config.yaml
positions: "rope"
rope_fraction: 1.0
lr: 0.00413
final_lr_fraction: 0.0
seq_len: 512
dataset: "wikipedia_en"
Each number is 128 + 32 x the weight over the matrix's rms, rounded and kept within 0 to 255. Layers, rows and columns count from 0. Numbers have three digits each.

# layer 6 attention value, 256x256, rms 0.0383, rows 52-129, columns 0-31
112115154162095154152118110087155140134127153115132122130146138086173199125166158147118121051205
096059111143153074124057136133138169147098099108109172094118096218094203142101092111150157224115
142143125168157088158059121130145142161182167180132125152135169211107150134044094146107147165147
114095095141087108126125124053127111131144076138078120125124165100080181131059181122116146124124
157139169145150094103139132152137095123130124071127160128048134079116153108132138056065107111132
155173126160134096139096123149115136136157105192100151124128136239121154120092116109165135147123
077103126162143136184133124108198119081157047157152150066169149099135086130132119146084143114144
119094143082109186084157152094133127148136133141103109126137107154197118130129133098178135183184
129152165131154084093116089123130130124128129141110119113147180159135072126164152100102126103225
115173170108100172169139193130132142075092062144127150130152102137191119102050079150167157112134
162101130117092127165145145163126077158151180158156180104152124109097125133230091139109111132181
168111118112101107147142154123146197133094118135125155160080083089100088121061137159127121120141
074128093121079122168152116071131136144126086168135099161152140170127157121108096122173122147137
145153121088113114106163156093152139152166193163087100124200082084169076117210113123140087131108
158141127159113113097190118115146157184160204083088120154079128136179163103161083126093107158167
129151160114117114097090144115131128218127061179158136112060121194110156118164057118139102146138
175036116131126129173134127155089124108131155104168062090144110104145147154137129116106132120143
126160132153187156154141117147116163225125110169131104121096130166145149110063137093077197089115
108145128156112124103052128198101150052126146106187126095126164124107097142187150152146115106114
113139109138133090098099127149159168163134124188089120119160102176097106133047084124148124103157
117113144102101130207136120152094152074113145116025111186146127120148126161115080110130112110178
118114130118112144154129154123146130102113158166129134116127146155109074149083132097159072168068
160110087137152126085155146158149146156099159173143087091201103122109123149139155071148139138138
108135142140136120213099157138158111187152074179147130149079155106112187129077133101136111160124
195124125127122183093133152135121091128127111153154110105118098135157149127149140123075129132046
157181142092141131143151151192098136123110188116128144139113159121146131143154114195172117119155
113155130155126168118106132148118116143166107213191105152132127148131134135058078156141115085103
103074185176111095148177146157150202128123161029124057138095121176113094149169061134120144141101
239151159115150096057068147101105118101150094116095028182142125168130189114126127119111098155092
070137089096108118116156164111112149101145150115107101138155108093100145118094134171216140140148
155115091104145172099140123117166131117124158189107083134186171149165136100106153108107140145068
118127172107115098149117106125155168163120080110129107109092167081204163130140132043114106130107
129108127081131129089126132126101155131115114159087143130170098137112124137063144190160095084074
132110154157146151157125130086137072155093157132158097145112089127172076166100090124132136126094
137129111155131164118111105155187165151121133167125118162165147093146082158133116099161127099077
152086078105153165160171123147140130111122177117100080115155165143095054138162060161173121109188
099138106167167111143155150187184175146107131058154131102132161120140115117203128130111163097166
150131068108140125185125071059156180143134155074115124120153154043135160131200166186100147116154
077095129158147122160095131095145134120134120142153152137079130173128147110111122136174134075055
146151110114148074124145112156135151137154168114117135101162154149136067148216149108126135172131
127074161106150123159087126175175152112141063073168162116133116155154107099181151093184136179129
147120164075170112110049109126135129119147130159156134127124109155139125131053161148132104141109
111113110163107110075162162136194065094155161079150132139089156167084092125149149117165084169126
104118076108143174130160147110159118127105129133114106106203135095119142124139123128086121184135
185173139073088128137125149066053089137111137073117168147137171140163105144151204147158085151104
132144168118118123078168145148115164085125132091165146126068137134137113149153125175121118094113
119177106126141113114106136096132163147160158149179087140159124148139121099174161124069159155081
106093140185098114114119131160157104142154112092092172147168125106170092140076085138139142144140
146114077118154146184049105057127112138173124128123125125157157149126115098075168137092130163159
108129095139137077186139139123098133122092178098064151136108146160097196139146173133186162140162
126140061149113090120127108062120157151158122094148138195098150090168160136178123182102174098140
034147104130171117177111087103180115122103154098093167127184151122100180112154160145150110172167
093157186126097133150170167150127146147147082143158244163090121114139178123095116064147138157109
094163160158124107133121136146153102116124103164077212147114116158115127114157095078136107181137
119187077117144116102105153140131114144127102186179078092111093127088101114106149148179170141084
130130100168117130080159136142148122098112131130096154139114120137092110166100142104142125193149
167115110157126104118169101145159128114091140130102179082133117120121110176067113107170126159132
099095135162142138112143125155118163135106114114152086139158155115139091136169174117116129100145
119118148106075123140111097154111123088131161146141143096104135139156080100112144117194106156090
082095116116180130092149145129166129101138102160126140129119159113128091100177130217170115127093
159154072123107128182000134144138076105132124118103156125174100134199139136107127117107099162081
111150151115202173181190123097121155166078128064073127116109122114142156114175099075172121161139
139106141133143157135139142140114150166092123130125150103139056185065107124072096088112103107102
130053134118214161153086113135141141077158095020096084117140146121103107144084173113103158142147
129101125206138150163131111085146156175129088134153192155161092147164150136100112150119186117153
055086169136090106203074104085134144157112111095101200158077097169169144142083126103053159207164
160072112130134155088133133163112152131086112122120122091117133106170067132112124131099133097110
112114067134087095188153114125145102135108146127133136158100152083126128103173101155116102255158
117071109095101164106171130156172096080129222116138176133121135068147067166231052098172141130204
131127145123071154112117121110104171129069070137131132171124131109145160134158104141058132121077
134156139093153147064196148107165115127157189157142106148102114085085086144114135136098139112059
107089093136108131095120079127140156161138169055112159150092158191095137103122139208226157142123
114140101144052035142144170170166160111132158133166121144082122117154151146123115129078116230159
081156133110115132094202164125106110182133191152147193117140136084125112130150149156064141189193
117095108145102137126219141034125073111145179165117169082142152053090110115174103113168101164092
145173133151099149078133111128119131175097144151165096101172114164186101153117129109103111093167
096145110081155079156110100085125111159103160103128129110180120093205134122129207096117186111165
200110201174134080063178080092114145111158083080173176199100074150120099127144139140085101080122
# layer 6 attention output (transposed), 256x256, rms 0.0473, rows 52-128, columns 0-31
123124131143159106149161137136070142086151128165176169097068117123151067118129106073100134151144
126061084106093087137089111126155134122143031089082134176089086158094127200154152141161102104100
160090129072152164107128116070109167088161126103139144199162122100209096119135148094153105121133
093129169149109055099112148110141178102066152130130110149128119164138128127188171090143125156100
070099117134171132096105153142161133171179175123140077088108140099108096132150202191114103127085
144085141102107117112190169150136186121143137090139109179091146154175116153191121106155072089140
132157127089219133139096083145178144111105167162135139155161207107091182124131088198088128188074
144143127183121163093134114110161110115156117113133151078111134162094095104101145126110149100079
077113125114172160104158167066107102088174160139109160130139167100105143138112131198108137117100
172109120199101148216129147144186144111092173107121190169078088152190193082131139163134134101126
066139110139111140077145131091099116146148123125149171094126130105170130106073120164142150104103
067142099184079135186080129133145089183171056153123148120106097111127156122140102137128132131139
127160081128174035106114131128157170141087083121179136134125097117143159125133154132102145133145
169158162208135211091156133067122137139084114150154173036170163098106139112067144123113140098132
116166124109083166075148097116155107126151096110105180078127151139207103145137191076126145115108
117089119129120131074105122174184128088108099173121090116165099121166178103136101152172164132092
085178103075110069126111172175122147120152215075130091190126189143177085128131119090151143136164
151086125110118164175085062163161084127090101116193098128179111121101123146163143090124168148145
136121105136135133202170143092077088106160131085134146141124146078112098137160077124156095127162
135114097089115113140082108122064148095151140140164159165139123126110114089105115148135156130169
100179119205113139122098106142089132168140107133128167085109200127130086123088192114126163107125
064144109115196100061111112102137116153069140116149171177173155162161162077091112146158144168136
145137137079156166141114159152109142117059084106093070137112122178139153121134166169164100107088
126109108159084091118031092161191132096114060102103097173120065188133118117179182122199098146121
098105151117143098084083111116153115152107153120127119148099134144140184122060110062140145186172
115097153183110131080152132175150155157207116071109124143112119071141073107030164107141098107115
181160147076118122173181128076071154142151176111096175139171147160182097134130127142162105152131
114122107077083215097134112140122089097149126146091121159177120126139143175126162119162135159128
065138124152095144095123182129181087106140156163099161138099151084163138188172179095164100121119
151169153207103141164207121110122163108106103155120139165124067121106137116145123109129151116136
205097158099184139152084082160184145132103136170191122136131128182130166063063060116122155148185
173131079139115212140074120170152165088172117078102078096145124148148130183137169191174121078090
131087164131098131123089076114146087112122126123176161109107149161105064094098110137106148138150
158124116096090127201154155194156113066129121150173095154171097118124160117098141153171142124127
178128098085135146246112100134102116125144122161128167071131138147078084109138150158178169129125
178139140115134112088147171137178116124149106161101183107146154087092107084112141097122136142112
109100137171139171129106075149149099131178069143126089123148093140089169148149111170143194097097
141094155153159150139120156148138140131125073152104059149104104104113114131108135149119152123111
154114161134162135134095141107181147140140078111122168090086107156165186133162156121122157138132
096124130168152190153143074153104118110126117177123158132093144082060089074078070169071140146128
127132108139129147176139117112184139075139155170083129152098156113078153121116098214125109105123
150131122143147120167158075162112159107112167125118142140084158099136092165098096108097142136168
134142189133141231132131172086114074160163130090150109088166084088081116111165147081232103133113
145161128131150121096092115136197110093082130182110106198189182135116141067114095088083137135123
143124164176110135142139120143148082159124139167146128102127103086134135149102102074128102134158
113126125084124126129115118129085194124141149089152084096173092053114158131062173151138098183123
132152106096136095081115024114110126133100109152127071118119124179083097115090126104074158155144
115138164117111118156144164115113080120152170084106124155090169136132083134179164165134141084109
148115103126087175106119110143165124083163133157133105149140145081136122184101134183097084137108
118115128191126114141145198180105166148134092095146114197131094045160119098122147110128097116101
079164151111122126144154131148101095144156135165117099132152079104161111154140104052129115141157
141117131186167134070166165090131188073122113154096133149107177124094112115163085124098086137115
117103140197118127151132104152165182083121081084136110145108063105090116105133106217107152158160
127071166157125194124152130059114149131139086085154118095084144112107113095144161192139142092086
182085165079110176105149119099119147170106087122105108110140109125085122121137082115128136133095
069140114130129122135137093065119130145106131092146173158094153139140103112165154139144152151108
118145127132149112160123111113126142141157116137115144177146143149149136111106111146097117126134
113123144153103222148100132115135092099130085120134107131140100149088129109157119190177200093083
153151118163085105115036125139209105127142139143147095159126105173116130089131101137113091162138
161136144141184115090096051098145116177093082110167146101128168171054100120136119198101132138131
084121147120112154068108115150153109063136127100057125157095138149128097185078148052159079085130
133089064180168105115132116169165160149132058171094125145090118112154101126117160207097066113100
146106118086131127169098109153143163104119167127134158133133108135132178143113111206159177126126
122133096109155105140142085107145153094138149147112201119172189170019087102113132152113119147129
112119125113091132154101192146098122095143127098154138147133127071133162187153100113152038071071
061132064096136068117181116135133137075145141114162128180112116149149055152135124120146169107104
058138081106138074165169149163089105147125171117113094126119162167132166131184110105137158131117
102147118130150124054111110121153135149149060163063129158140105138163122118143152136151101128071
128119139168192144176144148155084142176154061110117135123169125099116122041061129181101151119114
075143140112087138139156140168091113062171172154092127123095117148137112111133098094196146128134
146088177136179120120108119115104096152104154086135132115144116192174094097183165167173161157111
116123164113146112166175091111099132160134103145183160113107123070079134149092059060133092156135
124149101090120159113106080144125137101138133125080119161107115079188107125114090140126078171109
115113147191134124068108133108140140146147090131145042115150128095157116054166140139086165154111
081177130164162074123165151127120131159118163145124125123111154145107142097176123112103077148100
156172157087101145169131144170086078096065143133120063115158136106108183111137156142127151098100
102144117153116159120099131097070162244148127113142156111168158107094159125183133092171141168141
# layer 6 attention query, 256x256, rms 0.0383, rows 128-255, columns 0-31
115161091164141067207066255072144238251066200097111106172205089106168194145115184151035000086156
133163139156143153155106146107151104165111114134139121140148115141154156128113122107078078107127
148073155092094150109183078194120045080155136135101140140113112113144129119169128138190192137153
150156115173141101170085207119100173179126168027073174143135129147152148134165123160107093148176
162119160097118234057159100123162070122130080169133100111110106139158120160095083091180186160091
113096148112131177068171087146125090039171110149119122094115159120092103139155094147170168146110
149084128100070196058149073174120084103212091171143117136107150177047083141121079083206198111105
109117129148068104128139164117090142117128084097130149168123200138090137164164102133146160150121
111116124112187173102191082123133084048173134149138132078103048094164103076124114082134140147105
124142122097086088058143125206119116065178104120100105140110161139097103111142102135162172136144
149105146121147171099205119126188099086193138189149146108116106144161114126108123101127125150103
104122151153092109104112078146081146135109093132139109130112167190051138194139089128158161104105
111142113142142108155110127120099180139065151081154095141138159108139117084129122178098109106125
124104107131190087141147122132141080148164170128140131098122075107184132060132173144121095137158
149195061154110037153114141135139145096127163140148081136097091096149223120106140121154132107114
144145185121176182107188071111167070126135138125104105093145103138142136153129079103099171173081
122111091127155140159155151144135150163120141163120195134104145080148184107098145131136112151037
177118113123169128099188161168156071107143158170132152067130094073122169134065133163117090095119
128108187139071137124117139142087129101084082135127118147120161146142094175139053084131154181033
090127152093124125140082125118150132149030106124138135172076143178090197162128145125146148189102
100109140104105103128142169081110159098112112095148123119121200166094125138196100145105111133132
162137037108140119100102148159166126102102169144180075100174096119161137098108128159102133104185
088057123130143112097096172162123074112078123129160179186147130214127126088150157102138130125134
126114137111167159081144143206104110127139170108129157143143088164098071161066163090082194094157
105124124155074107127081123102114198139132145160164068114177175139119143141181123164150145140077
185153120127163194129146145059171138149173173138140111113117091099145140147120168087110158172210
185120130102118146150144140066140130144192104173104108080110100137110141156100139159118169066126
090126139128071125134142167101106138099152141140132101130112174134117122113092087134129150075125
206124129121143130156128137159142106110155133121127122159134100112180143122194117202133108118102
147125081144130136156155132127096088147135220189125155108075113150154093160166132125108143104096
197134137131168098087140121115118140172118093154125144140095110114137171081166070153111174102157
125118152146111136104155076139106101108139124102106056143114126112088119107181155087113131132151
098131129145117104133122160123120133182116174120115142164189123148122134168137094118149148167133
096111158196153107139145079162119151062112058064119133140117134130077152104155112088106123101111
179146126105135150142148078158135133091155166157128127148152123103167109105155107136144145156134
130160136164169117081160123148121142140121168143097157109105105112155109147109136130080077116133
109091128126131141147065153101167170115092114111156135201173152158102119089129133163171121125132
133118076116138151162118099110110160152155155155178111107091107147097141140110190113152179175144
078150125208184127140081113116113112125133128101126126201141160121122089156169164146166116110110
125128113096140169151076113112093157152075096156148118121146105132144102105160164185142105144129
084139133084103103091117182150103107117103064090143109127164143132112149118157167110086096169177
124145114155100107174100097163112101141112166174123108160086118125130107110161123096118097102191
092116068163094153113158155126186130110126175131125152153116117102122148112146162146129128062185
182119089088113110087086126108106104124052164100126131171105172140170164100122136139093058122179
153151162114190141061193137165133144152150089111148135074114096229118091104114082069171131122114
080186153136067152113187150158187067110153105134150153107084125083130125130094133105135147141072
157182128150132070114126132123067056100081160071152186157165121122124162129111146177130144140102
107153116137176144116152135108085183123115125101146103195149147145147119094127126173141132129166
181181127096123139078162137164128065144120156147121076131122071147177090119189116126110155098152
170171132092169108163117144187115125088116168122095176119082148173170127168141118159164066125129
117051085168110132107115163113165173173148113156087135182174156119125116132128143105097103215112
131118121146079164128072141121106097126130096175136099122083172158120117175110139120090107145057
121139142155088169198110091085106150142123120133143109141181189134116086124109132171114097146143
097127151128108207164160117180201097084177134121153173138075158131143128088129126121111199114120
141187126118130055141187135134106115129119177131082155107090166041108169087172114139138035117189
128155132202075155100152078164164101126118093170109129139125115172115130128068177125145131189053
149174123063068166139151121159134097123177202119109087109168082109146161085166101139125128118191
117103102139100128145161092146140166131110121088090151133140183084113128138147137124154138152194
138124167158177158094111131122125205062051036172133080133130110155072156131100102174194168130078
125132195184142081101148061157101105108131061082144126176117191201110135144153118144129143192119
169108125073126156116214200091139091104106144119086128093144108140168114138152087126106149168133
134165073094102110141076145159098120099090148117075168128132147122142126158162176121130172136132
136052070097127141098163096178173118180173152147192122113068127128103121085109087128114174139089
159176128094154083114111123160132147089095140106133174122148127096131172147103146117134112112131
104137104144165130120113080093150147133157096142178085112098097171073165202125133132165192128122
132070134097096208083158120142228033109139132167185126051132115183144115064116107083148203149059
208155127114096087119107137125117087071089103110137130192147133113161103147167146134160108127168
078129130136149054149016160150057166147096156084103132189149134119092111110141156139131111113128
127150132117177117110091126059134114149117081130078151071144121092145153138182130173154112107115
113129172140152046152150136134088228109101149087128089092140114172116102124098105206135117134080
128138121101141092113145133114136102140187217073101177134136091129146145154134139135166161174098
197129096085156130137126080125133185173138108143106141113112054058091176149099139138159158124127
158088120140184166108117101109146148128104063069085064164162088091184078155161172138112148128179
139101101109179121115091123110122147142141196099085070132126121176110149131095238135098085091146
126130127106138113155140140155111079103134179125126129085116086107110117129103094158155100114164
121132134099165122127101130093093129186132094135158191092170137131141069145125107158151123086197
119103122093132150173070134121168121168120163090110172123108103094202140094097110114160128101132
121111085161146099176109156099126171163150129123132091143118174108148104151148137095068112114172
113138117135122061122109070165159072143153158080122152132105172152116142101144137114155138109126
110143087095157108105140091121083150103092168097104140118190056087082166094075098136131081154162
112117103093089137104138120165174134094162087107113146116127192169155111117113123155146117159072
142096138053091074125144121121165105133098138077094177149102185080118127142127131143109120128151
125143149179129131088156136154109136116127168146155104120105082173079149124112141117145119098108
156126143111106087065131190122153113113094140130104079100113101139113112118104137121107162097151
115128199124123167124153124152109134095068116161158155117099130100117093153131191147146200175089
071073122114138109117032118136096130168146130094127174127122124124119135071127134126197151145142
126121130171154121093149160141122121113060086078082134139101113146126101171148143153152103124093
135133154135123084088092097132118151183129081107145095057228089097074150155149100100105150090117
135190091091126170084171096160173079091122116127085081149121114146123141154101120117129148233127
092162101198115108122097117147132141160111106152139157097133100096067165179120119124115109145149
084150139125112157162143086187117090109208139123108059130138123105140127150107123093122171086142
115144117089156145104184168086200133109104116194104062149146124183153132130110139123097133143116
160135082102134113148107156124118078148131172151120130079116080128108180106123126104087107119205
181084168101095075163142183174099068115087152132131157147166143141125152083091128112149113082129
119111104142137142150112122090134110092130091097084068129176169074145143069146080152131119146152
174106140169155088172061145141135130177145147139139151080065159157124111108117132093130126011158
153158103087106153130103119098134053167142122094109089127143080098117121144140149075131084123157
066155104088145106130103143159145113141110124073147128136118140102140139124187157185128119142125
121073164145128145123157110159140097121100145109097155105083168099080122128120169199118126103110
165160159106181149166140105101148177161135128162128082115129122133118107129102179124216189126095
073115111145158095121123121127151090123083148093100172118157094096149131095171111130158086139199
093144128148132078116117053152104136143124087140111098097065134112076140169100138116122094114169
121134162149133104184160109087145130088168135113116147124131142147108119083114164109102119110146
126142155140068117144116116106188089096113092142133161148103202130144189157175123133127126130108
183165110119129172122175090158155117132164122155120174133162088105207106139105107098125153145152
128054186132072166081119164127119128140067139164139103168150106187162086149118140156116168149128
212209114131089124154119135171121157074153186120128175132151129103143093166135101073101078138057
139115109193117095112127127134134059138140136132093147127069095094162098174182115148072137113170
098188116102147098164123161114119086128063155132149073122139126134124184135119122141093125121069
171150145177158187131194166174112092100129141125138119144118090132149111146163097157097125148113
154156162134159158069167073154152145154103161111087118149105106145059123145163111119163094080134
105136160138102143106142083112102151120127126166117147115120152101163139151095126169183166175127
099130146151116119124146098116121141091123152099090110123217084123125085134133139089105085101136
160058157131140162092198088176153131165144123105117062109133124090120107146110146151048145163134
157171154107183158119161107197106155103124173139150107109113117158126118103106143127177137103089
093179107093081158163142101132153159145142116172144193124086170114099149117093164151168153108071
141128126119137143204099099105136113115102115136127144137105114134120151088135138123122158104149
156124133093111108103090078113183088119128153074133104151124124152215137127162079155093115152136
082163150119140131183109125094126156142165182082189102106187170051117144128091136101050132094141
174116152058103100127112113162136111136057149084137106134067131168117099098141127106143157099126
165100105121182126135149114125109144105144132150175079162121134171064097139150118148099119087101
112103128085079120108141138156103037117157173100171138114079125189157118118165152145130054128113
092158173160124122113097144104143146085130143105109120069171166167059127127143144141145133158052
089110165123175133146134079148105148113121122111151138139118118186113108143133106159140140179147
169179174108125148098122165112119172143131139106145105127118124162145121125177074146124136095112
085172116203196089102092091064094136198126108158143112125109086088111175142142124109123091126164
109049143099157053148149101140106169145102095121090169129160205095148111145117120119068129169118
081144099108171155133087099075172161097153125090099140123118119089109151092163166147211164126117
# layer 6 attention key, 256x256, rms 0.0384, rows 128-255, columns 0-31
143130133180170118146126172119035208142089112093093126183172137110172196151174123151100097133154
135079143189138104156072252057056170182086120107113119147158127113158206180168173143100043146146
164131082099099157112185021172187099027221125172194158050111131164050083084128061067173199097096
135149136130117156144159111124110165120137143123141098099122097128154122097157131158175148135149
118104142102131143128165103121157104144173107114131140135125141153144119129153176120135121131097
132189102089121175131207038178177129043190132130160179088068132170130125107121090122163188178106
116135079034118142130105054112224056125200114084130113015119132121137131042094121104182184163101
090152155119133147080167081155129178103173124143119129126130178134084132108103092141126164155095
120093132109076136134158122121139073112136127154156166132103127139111148118102137123143133157110
175134083090102174116158017062098096104144124129124155085111078151129116027092139060154187140110
121146078095088182171121105142195043107201142069144158086113112104208110077124202138157190155124
116157110120156191130142077102187160068168147119133125133100138108115088126116122131183137137124
114143137180165106099129243078116188134098138173098162200136162150103115202131131139072082133137
165106135113143108153167142097101112151159104139170150119076126125143141157153158100099102142086
158122137123153114090129152123080058138165088152167153132138140150140092187134092166085121105104
093160074162146138128131033124142142112156139093147131088134124168157156060126112133172148172147
162165136172087117075076164113127147081103129158154207173166085209123115204190081076102134118103
121058107068154110117169089157189129100163096145135154062071119197058120103106122122162176109082
114114127139157113141123109095131137136070142133081144123184086113136150068133110134134177109183
103119177127082138158129194131081171121094094182152188174214180136117193164148154132087062175142
091123153137132098094150154134125163123089054169104114203138092144072146123119157189147121178148
161116137155166091142181125153123117148144106126112110141081148146174096127132157105061151129134
102128120057038103084120185111127123221135082119109130146153112080152177181104139125129134138083
122093126105136101134146110129186106093171140192154129089102116058122146111134137106182133112087
106103173180162081083138145116065126113065079174077117228140160184058129170199117137042076102167
114113108167151189154174125153112096099145079154127117188078142169060166151145100140134104150105
112097121096149161105172111152144133124160129177131148137142146189066133136145046139104216126103
108150106159216123141119210142076121176088131109108165172124178109159114157115175134141072110130
134134139149067142115173142110124163116103068102126123109168088153140145147083161100090172177099
148104156059144158085113093154186149098130149109073194146102031084109101126110147095174163111132
116124103070155132153176141123094163135130103137134173183134119109130084138070189133131140085078
168125188205133062128119158121140190110184130108129136167132101116091126075133112099106105160140
050113156090092124094174120076178092156140119139135181124151143097153130142154149159127136154092
121105082136112068115153140035135147094054147170109117125213152127128093108135138141121127139136
115170115163147121127111105124180104131190165103150078151073128137109091077126146130111124140160
082136100067110138149203147143131164082085143096096119064123116108043110120110106164174178146108
143116136153127130140111133130119089152089102148112123147143155075163129134144124139049136129115
123072112149124162116183149177216148120152129141144111051126152139103123126156131149149140150062
169104151155141111141095132104102133123047137130141102149157181118131105137144081124132107103145
153123145120079128158090146115126126171095123139126119140168153097184138146168132109114070112140
113133169179106106149108128125153148167124166094129150111115160098162155129140100109108089143144
126099076113197073120127109088123108113139077106126137140144115106159148123143162081128130145127
168088141196115097054165164170141121109146133169137151158141036118150115150149102146163149089153
219102145159107115109072155143085109108127062102122140153094107064145115167177140139130105110118
095129117080102160144131072117169121138126090145152111049133109121074158120046102144161183140111
124141120092118125083040096130128153174087101097127119085084146143148160131104140151183119107127
196126108138182080106109159162099104103098151124118154096148149094144106147140095151096056101126
173167121130102106156161173125099112124145129143127132156134138106098108186183160093072099124119
137098118120151125093128094143176136116179142127117141109108116150152128141117145157162155119130
141158160155143113152119157079121128170092071078120146159147134116139146122153159123122064132141
067099137107145133128118164141106137157192177151103063212185135085145171184119089157124085146181
120124139171123133063120096126131114145154159147138095172126153147121108157175100150106113163110
124141152142160076156102164115149125123076188109089131136113118144104147167168164084078161125169
139155121075128148110086081153160127076121134163173113067098094116126051039109158041149203153125
125083143086124090128123088097130057118122098095130193150136119145131131106168093109094140120108
108162117095176115108180167110155118137116163139166094115091136149124151107156075152170112122143
125118096138156134121081088122130127163143150088114138123086152167202178107098154155113175132179
107121134164106085102065175125086156109122137148098063141125158154138122106163092095105095109127
121143154127086097135073171106077160182086190119113168167140188136171101154151141158126096116174
094165089144091124125138129098101165112147099125138066116141135125124114114102114190149133098119
041116136161107121139113076108155151132118134128107092128082085127130161100113181130126137184139
172068154071150114110153180096131100223137086132134107168165117113159162148112072094101128121063
124088124069097126126134037161188118106205103185149132092132150119140089106113111050146156077097
122106093121118100142114089115117064131082057117112139138114168143154090122188105140083085091096
119111123133114110152127115127148172085138133166193151113105151161093090110164073093130148163158
125146131105090149116117083136164114109155136128147172096069121147152155124127118117169192178125
161118125133101106152094121094064174210040102107126087158147132128183149133126175101068092125066
081107149170120144157141182123093125105114106143098094129165127105122134140159153145097076104146
070128174097141131150130219091082153104077136072111108209179191175138129133118147178148108124145
123129111098163115154176175130121150134090058162100126101194102118116111110177137105098090134183
116126135128143115092129120161116147073099120142124151107173094123098069120125144121125127123145
085147166171127118121144178124105160111081125175157121135142143180144166162125105146114100153116
116136137159147119139100227072104191153088162138151121172156089151111158181137162126155121134160
125124152154127157175116180176118140109164122113138145100129121106120088126156092082173154141152
109127141074160123138140134151127120126208122130123147188112132125092112089066156142112147142165
138128128097146153096175120132140125114131114107141135098165099145085167090149119173146140096084
133125098151126154115144146091106102155113131124136120152119139170106163138113140162119126149028
130107106177117156131124126138155097126166187113111106128135117110170104079170140123151108163129
142129123125063103128103170079137126117154120091113122113125148167135176172185157120089084099106
148112139162143076159129116130108173103101118150137085090153131145117126144159101093154127109153
170131132148134200170086185118045166115088165125126117138204099138071155113112136123097131128116
199178102151159144121145134135113151109130083147167105148131066125137105077148164153102127092188
133150130160107101142171106138143169146119130149115166082159161089132092137140101119151131151104
103129125135143186167136161147118181144087071099131164116080126107110132100121132129145108129138
155157145116090072109113178105201152163135153116139142145129117072110167071114107151160084141143
131160169111079179121107108104109114105133128106126040102109149077141143104151126131144095098099
125138130101129131112153133078191118185136145168141122146123107116126142132156136143110096131077
146103138160170184176156112124078145126152112116173132062108141109144154157118115180142133144166
122115149136131136168064141088113128135106127129160142126141096170142146124181156102112112196132
118124173102143087190110128105131142144137123135133091119090205112093106130158062154135106139156
138114129141124053143113184110107136083113172141162123151167122153105162146144149128116131111199
188136112176108117144152117125134126136154151093162215127105112127106104138135163103131131154180
193132135144142106160134068182186134157111127121125129117156098121147104111095129093158169108160
117130108067108133109149092152143102158119108124099062062155122093163144052121131149130144142122
125113123129143151113096113130131056157127116151154033111119104145097126099141122155093169136137
076076131113150203134150170117124150105145110138096094165096131111105093155139127163189131137143
137121118138160109090147088104168103145147131125200125112129120133092160090102108144108136144118
129100215128088120116088146140117164136104148132139158150122113080105070098167169101157127118112
093134119076088098129075160137144105119140074125133139085075132100153128081155095120115147138112
147161099147092158147154166113095122152104126139165137139123122111085191126099107173078149147175
090085151119070113148149115106135145135111100125098099125153100122134129094107142108158156143114
119147085050153176157121118098133126113087151122131131085163180128134127144176087110166104105102
180156132106104130129136119139120118161167098163132096135122114057115121126085083119131124075200
153120143158105106081128128169124126142134129121146110133145124169169097109132151155111157191105
099175141151158114133116157088135131162107173112129078115139141131179141111098153108131127132130
076113128074105157106114148113092109141149099138079125137148168099106163138161188128164083135105
165143131178198087102145128091135069113135157102116124084104077152130159091108118077128112152144
087139155130153102106073084162127121127172161111154116132109129109182103116111158134193166120154
185105120123127113080123050192124115120123076155182154135105148153125100160079152090110115096126
142176120095173140173147137125158106112135163090128116115086137143144098135128137112119133166122
130135160128118144163105127097161185151144151121127126081080086108162136151130095091141098139103
112124135112060099136140115121157163176105165114160133106135165105063103077210135103094105087124
136132103153141157173144100176125140099168142138121132100095129118144110141085107160112137145169
049150077148125094102096189097129189094156179159106123155143096143170096123163145078182110155148
140191151136117090122098186097149096144138112117080162144074114112163080138093152074121102113178
103104129092129103115142171138120161109133099108144048123144139099092105084171136136125164160134
191160149133111166134138091123164112171154134165137087163088103121156135132113109152090117106138
149121116082140115156161121132117163094084054096142156160151118182096113112109187173131108114135
193128107193132148154154080122110136116132132154113162127105103159122115106105165136120107158135
131139175123149174130079143151111100148165140135116132082091157074146149106103146128142106157110
161119175160140131129087065163144127119182125121118159114130093155130114146155165133134099115142
175142112128159152111121066162150082162166156096145151114126145114139164118110150121120135101090
142077163153156092095112096108125148180140121140166144143097107149136134135138088165124130096168
105152137117122164129110110173132130123098146125130145152129119075172148119102102105110137122137
094088127167158157158180119119119115111122160144131091135108136148130072123131143132102149150175
102114137135169151125185121138123185157095103129091103153121127144113063139134063143151104111097
100148094091130131095168156120101182059109140123075076098170093094100119096147116127123172140173
204147198134113121134090121131067147144096141161152126099105141218079158129139111144117165117111